config = dict(
    n_layer=14,
    d_model=96,
    n_head=3,
    n_kv_head=3,
    head_dim=32,
    d_mlp=384,
    vocab_size=1835,
    activation='gelu',
    norm='layernorm',
    norm_place='pre',
    norm_eps=1e-06,
    positions='rope',
    rope_base=10000.0,
    rope_fraction=0.25,
    qk_norm=False,
    attn_scale=0.177,
    bias='all',
    tie_embeddings=False,
    parallel_block=True,
    init='normal',
    init_std_qkv=0.0389,
    init_std_o=0.0,
    init_std_up=0.0389,
    init_std_down=0.0,
    optimizer='adamw',
    lr=0.00386,
    beta1=0.9,
    beta2=0.99,
    weight_decay=0.075,
    lr_head=0.0137,
    grad_clip=1.0,
    warmup_steps=252,
    schedule='wsd',
    decay_fraction=0.875,
    decay_shape='linear',
    final_lr_fraction=0.0,
    batch_tokens=32768,
    seq_len=512,
    doc_mask=True,
    train_tokens=156000000,
    steps=4761,
    dataset='wikipedia_en',
)
Each number is 500 + 25 x the weight over its row's rms, rounded and kept within 0 to 999. Layers, rows and columns count from 0. Numbers have three digits each. The size before them is the row's rms in percent of the matrix's.

# layer 4 MLP up, 384x96, rms 0.0357, rows 169-234, columns 0-47
014:482511490511524515495481531515491510500519517513513546509538511512484505490508446524468506511465480500524514513498522562504502501528511499542446
021:515514518559500543520488558513516519499499484523499505509501509486510494494531494499501508469519499505495501524513525526502507500555478506521537
015:536526485519495541490485471510518474486483489515476524468509510501487507509514487503499505450511491524507504524509489525498522482495472524496567
014:410502470481481472498498518497510508484496518508504480518474510512517462469467490519498469513518499482523497474502493424515483509515520490476508
015:504542498479518471542525511480546532506532593492490498517522475551487515498483530522511518505497484506524487501514516568520476514442531483522488
014:443469493522509528484467498494447481466479488521509459484474515529471463482519475488519467468514491493502479496494467451439505497529493501504496
021:477508511509519522495486480491516537467479515539489473480470505500479475462491469494488473439529451495486481487511501477462483517481474478506512
013:469491465427451479482519447508481478461500563491476472496491523489527479506466503503494500515498542500535500500508470486512502514470500510457512
019:506501495464480479460505415507506477487492545483494480520493520526507506535467545512519512531492527501513499489481467516502518525488503514473512
062:540539533550521489504484472490541543480488524510497471488492489509489516498489525490511459457513476514500478487510512503480483524522501485528528
019:433529494508531499492489485481477506488501538511483484497501499502497481482510495492524507487469491495492504512510496476517519478452491531497519
016:397510474488521472488514495480468504501518555484505479523492491533487478490496499504496496512449474502480484493477500491481493490467508482503453
016:504503513438531523499496438500455494469499562506481475489489518541460465489501476491511490508497484505504486490485472465462514513482499489478506
176:530503532516492486480485461467493529505475497519471511438520483512493562503505528487498488477498541506527496526497528455522475490542474491531561
018:454479504526455523484494543502531493495481465510502520492497506482533490516517492524481524467527506492496496504506506532487499497571467494500497
208:522541498529521498491472487491533541481467503520472501485487481500517525510509533479521488452509525534493471487523518501510489511533481475544526
025:508538538536519519500497472495539548483494517536494484495493518522489496481493500510505483453539461508488485493527515505489491527499493492519547
022:494496496511479489517488563490534515498504498493509506474514496483504518496486472504468494483482488495494499496496510519492482490538502479515467
019:514509492555522552500487520517486518482491501537498489511486518513504490488516486490511488461530491509507493523508503495496521510550497510518538
247:504519481532526527478491542535491485530488529521473501451470497486514492494531481508493500508493519529518506469507565475525498525445499491444461
016:512506551495493483509496434507547499485495529507496465485467504521479518531497517512496506503505499514447475468483506518463476538498465477491504
020:426514459515482476474500491485508511476488523487486484491500503488505476482467511493497505439471468502489501506513489510510493493498490501488502
024:515536535543531526519496532499507540486501548535502490506508518526492496486517484496504498484529469511491491513516508505502503501510498495518538
016:469544521527490460466485468480534537486498535515488461516491497521505491500472529528542501486535487494499494512532503479514501510503534506504559
359:494563475513513506494460471538518517443504467530446483523532498431506534495488489485498490466505528539473475475454483519497502519517510488485506
019:538505490509483496527508589505515500529516497485510526529516484488553514513504562513506521523552543488529509509520511532535506486540511511500515
013:502493519470463518489492567495503491503519493501512528466520498495496537503515453520454489525489514477509503476480516557497467495501488476533462
020:527448498488487534520515596524464473521505449500514525525497493495518509508530489506482507532507536491530510501505514549483504513555514496511461
016:477479498478478491482508537514462472519508535486522512507498505510501501515494523528486498544497511492492497470470498490466493500515520478492438
016:567487477504485510511495545505487489520491489481488470518501490478536485481483568491519482474535525487547491490514487506507488501513505508472531
334:534518478464467489522448472455530522497471542518491482503466443531495527503471490459547471498502533528510506508539466548506490530523500529498519
015:497493468573508487486480484521475510493487460501501450547478508490502504500475528472528502497490494500488513526514489455529514505527501521515517
245:488490497485485496467517492504506469515500516522522459527527447499495506498476479504515492517522482503511522459506535471493500488463539507457539
202:513551500516507500490477489462536550485465523535486480495497487498494529516480511479516503441500495529477492471510509506512481499485501480543537
018:494531526510533536516500501502538533468504548538497495476489528543481484474514476521484489474513476511503469484523512527481486544523508491503507
015:539513518515540487474500419507523511491468497508495461517501498538489513543491562476530503475532506525495485488489507506492531526494496500474511
323:521522468498510516491473520521460511514476519545517486487444503512493517527531496558514503491478516505500478467519490515515502500529495524454480
015:521465475502507518485467497524439475489486442507505473502476511486482478482502471479498461484528482490480493488487464439459513495532494497493486
014:474505551488515499521511483505541503490498545525510519437469507535474510502515477524488495518510506509472476465489522483473460527485490469486482
020:511525473519512536531494576507474503475516547519496498496514531511502503474521476504487510477482495520523506527506507527528501498514513511518511
017:499487503517498540506495584514496503488506490521509513513512523530517479484537494516510500481545526494555494519532502540482522513573506515527513
025:515528540541544525532495532508529545480494536535507495487494516513499494475517495503503490472534475498493487496530516503495492514532499490520526
016:542472489537491482481480485515479507492491477485503456545482490508492519504478554466527481486507512491524504513496490479491504503536506494507517
018:421516478471481449452495433476498495479497545484489480500504504499510499512459511513511507512451500498487498498495472505510510503449503514482490
018:497492464468471517497505583498456467501514545505495521517531529476520481495495484523490534511495543508537511521499495525510527488522514524492487
013:528470486511501468478498463521459493513490477475512463548491502501519521527482550474540509517500519497516526511494473420522514493495526508481516
015:519547510529511478526498511469549544508514509509490477489506479500482523472481495485515474468501460506486505522520526476535484497464521503516542
016:491472513514500523515466491487473493474467462518494460470452498502476468485508495476503466455535484491477478482494476438428485494541472486485500
015:493490482519498487535489534504519516497520495484503445554480497524514506493488529480510453508508499493498514480489503462512477515494514502499485
015:476486529496470504495509554491542512501517508499513547465527490507506532514524464536466510510485511486509497496508526593501479495515504478528461
018:466476481495489482495493469503515498488493458492502442526450503486492495501479504487495470486509501489480499475481511439484469520493498480499473
012:549497482479490477486498451503541501475454461493482485515496482445519506519463515491523502495539524501523522500514484463539515511505487518463562
024:492529540530552514533507551505514545490501558528513500493496519516508483478515498512503494498523477497494490487527512490499497514546517492513513
250:499515509510480489533488525465508505477483535553480497490492506582480562481442467504500484480548508505522522535469489526512468494508520508489509
018:541497461526509513504503512524459496518508488499490472565493506523517505507489545467533480503509508504520516522500483474536527499500521522503529
016:568521529522505540519499523500546517493486456529496520453526498469483528501514472510490495469534493511510516511521537521516507506529499504521547
015:505502497515485544505485494477518493484468441532481502440510503427483495489502470498491497427512487514466506509506518509475516483506455509490522
016:482531512500551531496503453514496508469504545528501477491484555533478452475515464518476501475501464505483473482513487486456500544500499483478507
013:434495470471497497481511487488472472500485497491482517501514489480503486516498501499494540505451498510511505507496494530511524481456500514485485
015:438530475485474481445516505488535519503505546514485500510514510461538478501488511564507513488497494488506514503523526505541507503476536504482499
020:443513483507520521477476473484486511461477508536482477468463522487480452454484455493484482434501469499479474492511489459475489497479484494484519
019:517499500554519512511498552528503533504505479512518480531490506516513512484515518492510496497518493489521514513516505480526493525556513506525502
016:459514514484504482508512478493567532473518546486499499478509484520490532506500486508468502509458475499496479487502509543505466513466509472518483
016:505494521541530507501494486491447493527481473514500497515496497477505467467523535483554476495498494498495508499508500433476523487465481515481546
016:448540525537529523509486518463501529482492509534478466451482512514478472457514474483508498424488482506475481502518508483481491499475473504500539
022:484547525515539524498499482504517535476504561532493489493490533545483482479510496521489494471519460513495474496519504493496497528499508493496523
# layer 4 MLP down (transposed), 384x96, rms 0.0221, rows 169-234, columns 0-47
017:479492555511505488496467521480464473512493443489446481521450483495526490511478495508515490504516496539495446540462496525475548508492470485515560
015:492507523467513509482520506471544455508539532467496518508543480542490527525467512509533485521504463490469499449529543511501498486467505521501556
019:515481515440502483513515490485522500501496495515529519520498487482484505448541503462506465502463477515467530488500500516543471500511545484531466
014:510451476483512499486521472527489533469492469488501446464527525475479460541484475495499529494519464498509513540469511501515515471530489491482463
016:484499511533535493470466526467452488508484506502514453513477488477508481519461499508496491513520547488506475547485486479519514496526488507490471
016:518479466485464488461536473529523523496463427485464483494515509512508501510494502531524506467516445545493543480511496513547500504478528461494540
019:511474492520511480448482501456493487494496479465497416478491467498471513501510507487524472498526480532456487489537499487593509462504504499486492
015:532487455474495490529488479535516539471474474507528459439518493477474493453533476459510518473500475466494528477469489499514455467514478480480496
017:511474484497463508538485475578521531470492486549541509482508525455514481472546477477483491461483503501516534472498499501488485489542494507512462
025:434495512497496532493434507477484464479518525526491497525496473478486498525449469544501476522509506515448482505529480450558534456494521525453466
020:501448529473453469489473491522529504538473470528551454528476482493514479521512502498502485465457454492479531453500497491485498536527482485477464
015:504443536536478501449489513464469493514486480481501431514483462488549470504448498529515514459512502490519479505500513481511517527501473527473501
017:512455484525476478457509475519542496498449454504503431493508481466521490497501481533530504436484476509493553487511472500529485496497482507478506
194:479508484469521473536495532493527419488504489493532483555482498490490430508503484533505513513511452487472499483495473552449558504498526498464445
016:529544478455548492548517480538484478470547527452490525454545523526479541492497535452505490534507474503490463468494535527532508481474513497535514
226:490470501495470495526497504527519409517530482478528465532498494507491464496510465511480508547486484463499522499494426509504514508489500524457475
016:477452514535522499472448506469505485486490490491508441509511477480475505541492481502517468503531498532470506501533496477591528447534508512478466
020:518563489495555496515520524444448477497509518470450482483506485520480514489469524500544529553539523504519452524496514505526529467491506481511535
017:511466515459476483463505494502551494513489463480494488491510474519506526503523511511522494489508446540462517449526529508507492500468506492511549
238:531508495486501492549516521524512592489541478461543454506529510490486501520507499473514517474479479467496503515472451508512517449509532532511484
015:516506461511513534515521481498483513469537546485523536470557510504500475466466465482467501468485521467555505472521485502515500462510469550500494
018:508502551478486510528458511502488503529496487521528440512499479502488539491542528499503459502496528511465492468473531501553509518555501478509452
017:493446504502513491437489488467528468507476462479475451505514444498501505506476492538532507466502465526473515461549505476520507501482492521463502
017:456448499495506493513490493542506473497458495512553477520534515460502467539469474502521500451505481519507519482498511484481485478548461495506434
358:499490526423450502489521512517550483489516519517498512511510512529489494484511489483490491508508519465522517519471513493369496447500509493479495
016:474531454515521510504549518494500471507499527476527551457515523515462517498506531480524520557511492453512502533509512506453442482488523473480502
016:513529481517532505523495502470463491476519495463460521485455510501480471501465513470497501554499495501501424568488487502489536458470494501500557
018:520552467508509509496514489520509503489541510465441521458502513537493518502509521500493498492514485487499466523480497515519479472439505477506593
015:535468479525496504509524487516466505469516486475461498474501508493521510469502498480499510474525482499553456550483488523478515513469490503511534
018:476505435506497517493546503521527500473518503504507506487515521501438537516541490494510484546522479476487525516489516494500461474512564483468499
314:500475514470509517487476514527472516527501462486502442462510496520513488493540497505467485561475542466476468499513473549507545499476491488507524
018:477483525461414506486479513497530529519498491529513497509500517528500485514516469527484491487500477534497513428490522476470489515529483492512523
288:515523499513542506510506494495478610475519475500463503487468569512489530506511520497504507497505511514464514547506481517519484507534491483535449
205:492486508468500477522493487495473491544494467471497492516487511499503482491523520527489515586488490491486508510478476473539552503514502519448456
016:534484494531543500490480489496487503498495479483483452490519481495496500513495507493531484488529493518501505532515490510602523455501508496487512
015:484476495519463504461479497551511552518504529514504494507496477464526517461556456517466505462457508496476516466532491502519478517483509502498451
290:529498498496492491503542508485511567508530469421529540514539472474480497497507507452480500488511486494491512553497484487480513475523519480517520
016:488478474475442479465522486508516511497469451476466502480494523506484496478516492509486494472486452545486520497499483496520481487470506458508538
016:549488460529545521488530484475446527474531510476484493494518501511508486492495498484495507491520515482543483526518476510550526483492503535493498
019:526495518451507474494498513458532476511499463508473460498488441516478512469530513501537482502519472512469489490516506519507489504485494479490545
016:515528474501528496482521491523539493495496477474479487483497507517481526531512531502538504523536484516477527521512496529534484468452519455491581
019:501472475512510495446493496441480495493492463468460435494505466512470514511498499512523488498516474534468489502537486474585519478496502488461495
015:461512494475415515480498495498530511499515525510500486494508499520482503507511478528499511478496492532495492450505530486457498502495476502515539
017:529473505505492493545453500537486511507475480541552468505493498458527475478529484476494498458496508507509509477485498493482490511556469492506440
016:532504502459502469535511490548562468489484463512498498492486489516499531469544520482534486485516459483502549486464483549466470508487492448521552
014:483496489503411500480502491508528527495498493530501492496512512496483505490531487538491532480501495530508507451495500478454487524531495506509492
015:465507525478517500488460508444510452498492537502519480545484478487493469540443480511493518519478523479475483491507522470465492477513462506493437
016:508498452488479496467544464519522518500483466478480490476550519527485536496513513528519515473514454517504540468529503526566492496482545479493528
014:475522462499481520458506492477523523490518528484520494451530531516494484547446468554500563514504491474520477489511535488470488462511488498474531
019:519539477515572500527501497473439475493510514463476498488484504509503498504442524477531511540526515483512433537496495492496529457473482494506528
015:485516468502474520466491491483503551471542517480492490435537514527497471546445471525494557505525483503523475479499536499494509466509479517480536
015:496527487484484517530505500546540536487529526529535524486507528494478512483584501479476489508474509511459538498505516504502467497523518497511456
018:517457480531514510455509491477488497498490460474472432501519469511495526522506515536531504491533484527493504532539481479585525505500501494456498
233:517466511495583499459491500520505515513489463491504449464522508471527467541525479489489492490478484473465477500483512521548540487522497481514514
018:474489523464413501485500501524568509519480486533521511501489520498494490515508483539463500503471479513491526453488525480449474513512494499517514
014:490540510454537493513478501459549474473531519486469521524465489492466513496497498476497479545477503525453487513489480502495507466476503488519494
016:533535525459508478514496508499561466502521524491490507519496484514476550481524514470500472516469494504477515455507500528522483495483519489526509
017:529443505530500499477483501501515519486480455487481465497534454487499514505518504501547485475534488536498534509520480504581532481516506508479519
015:517504547457472478551484502552506504535508514548546496525491498493517510494542524497487461461463484502484529459473500496529498542525508491541473
018:511479516504536484559479513571495449500521506512528479527499531492514509545496510471503475484509502508519467506479500518484519502560476505530464
018:512445520487497479471497491510521494510474441492517449492508464492488501508523524486533474484504453521473542486510513515573515506517509491494489
015:476500491503444507460473500466495529492530488474480472504498530536480495546492490528485512508524484546496443481508507480509513473507484477488550
019:511525505520551509510490513437441503520513540487520482475502476491493471488459516486527510524496545509501461538505520476545534467500480519504495
019:496439519502459507458523500522561494496517513512527484537506500500486530520535490511470488467502471513479554469522496503481489547499545530468467
017:519476515501496493480471495510529500518499485510520445547514481514496508556502520528529478487501470482493545447523493496563521500533514497461496
018:507431508535524488463470493483502487491479458487495428497519453477496493510497489495550482469523482523489516509525499501577522477517497508469486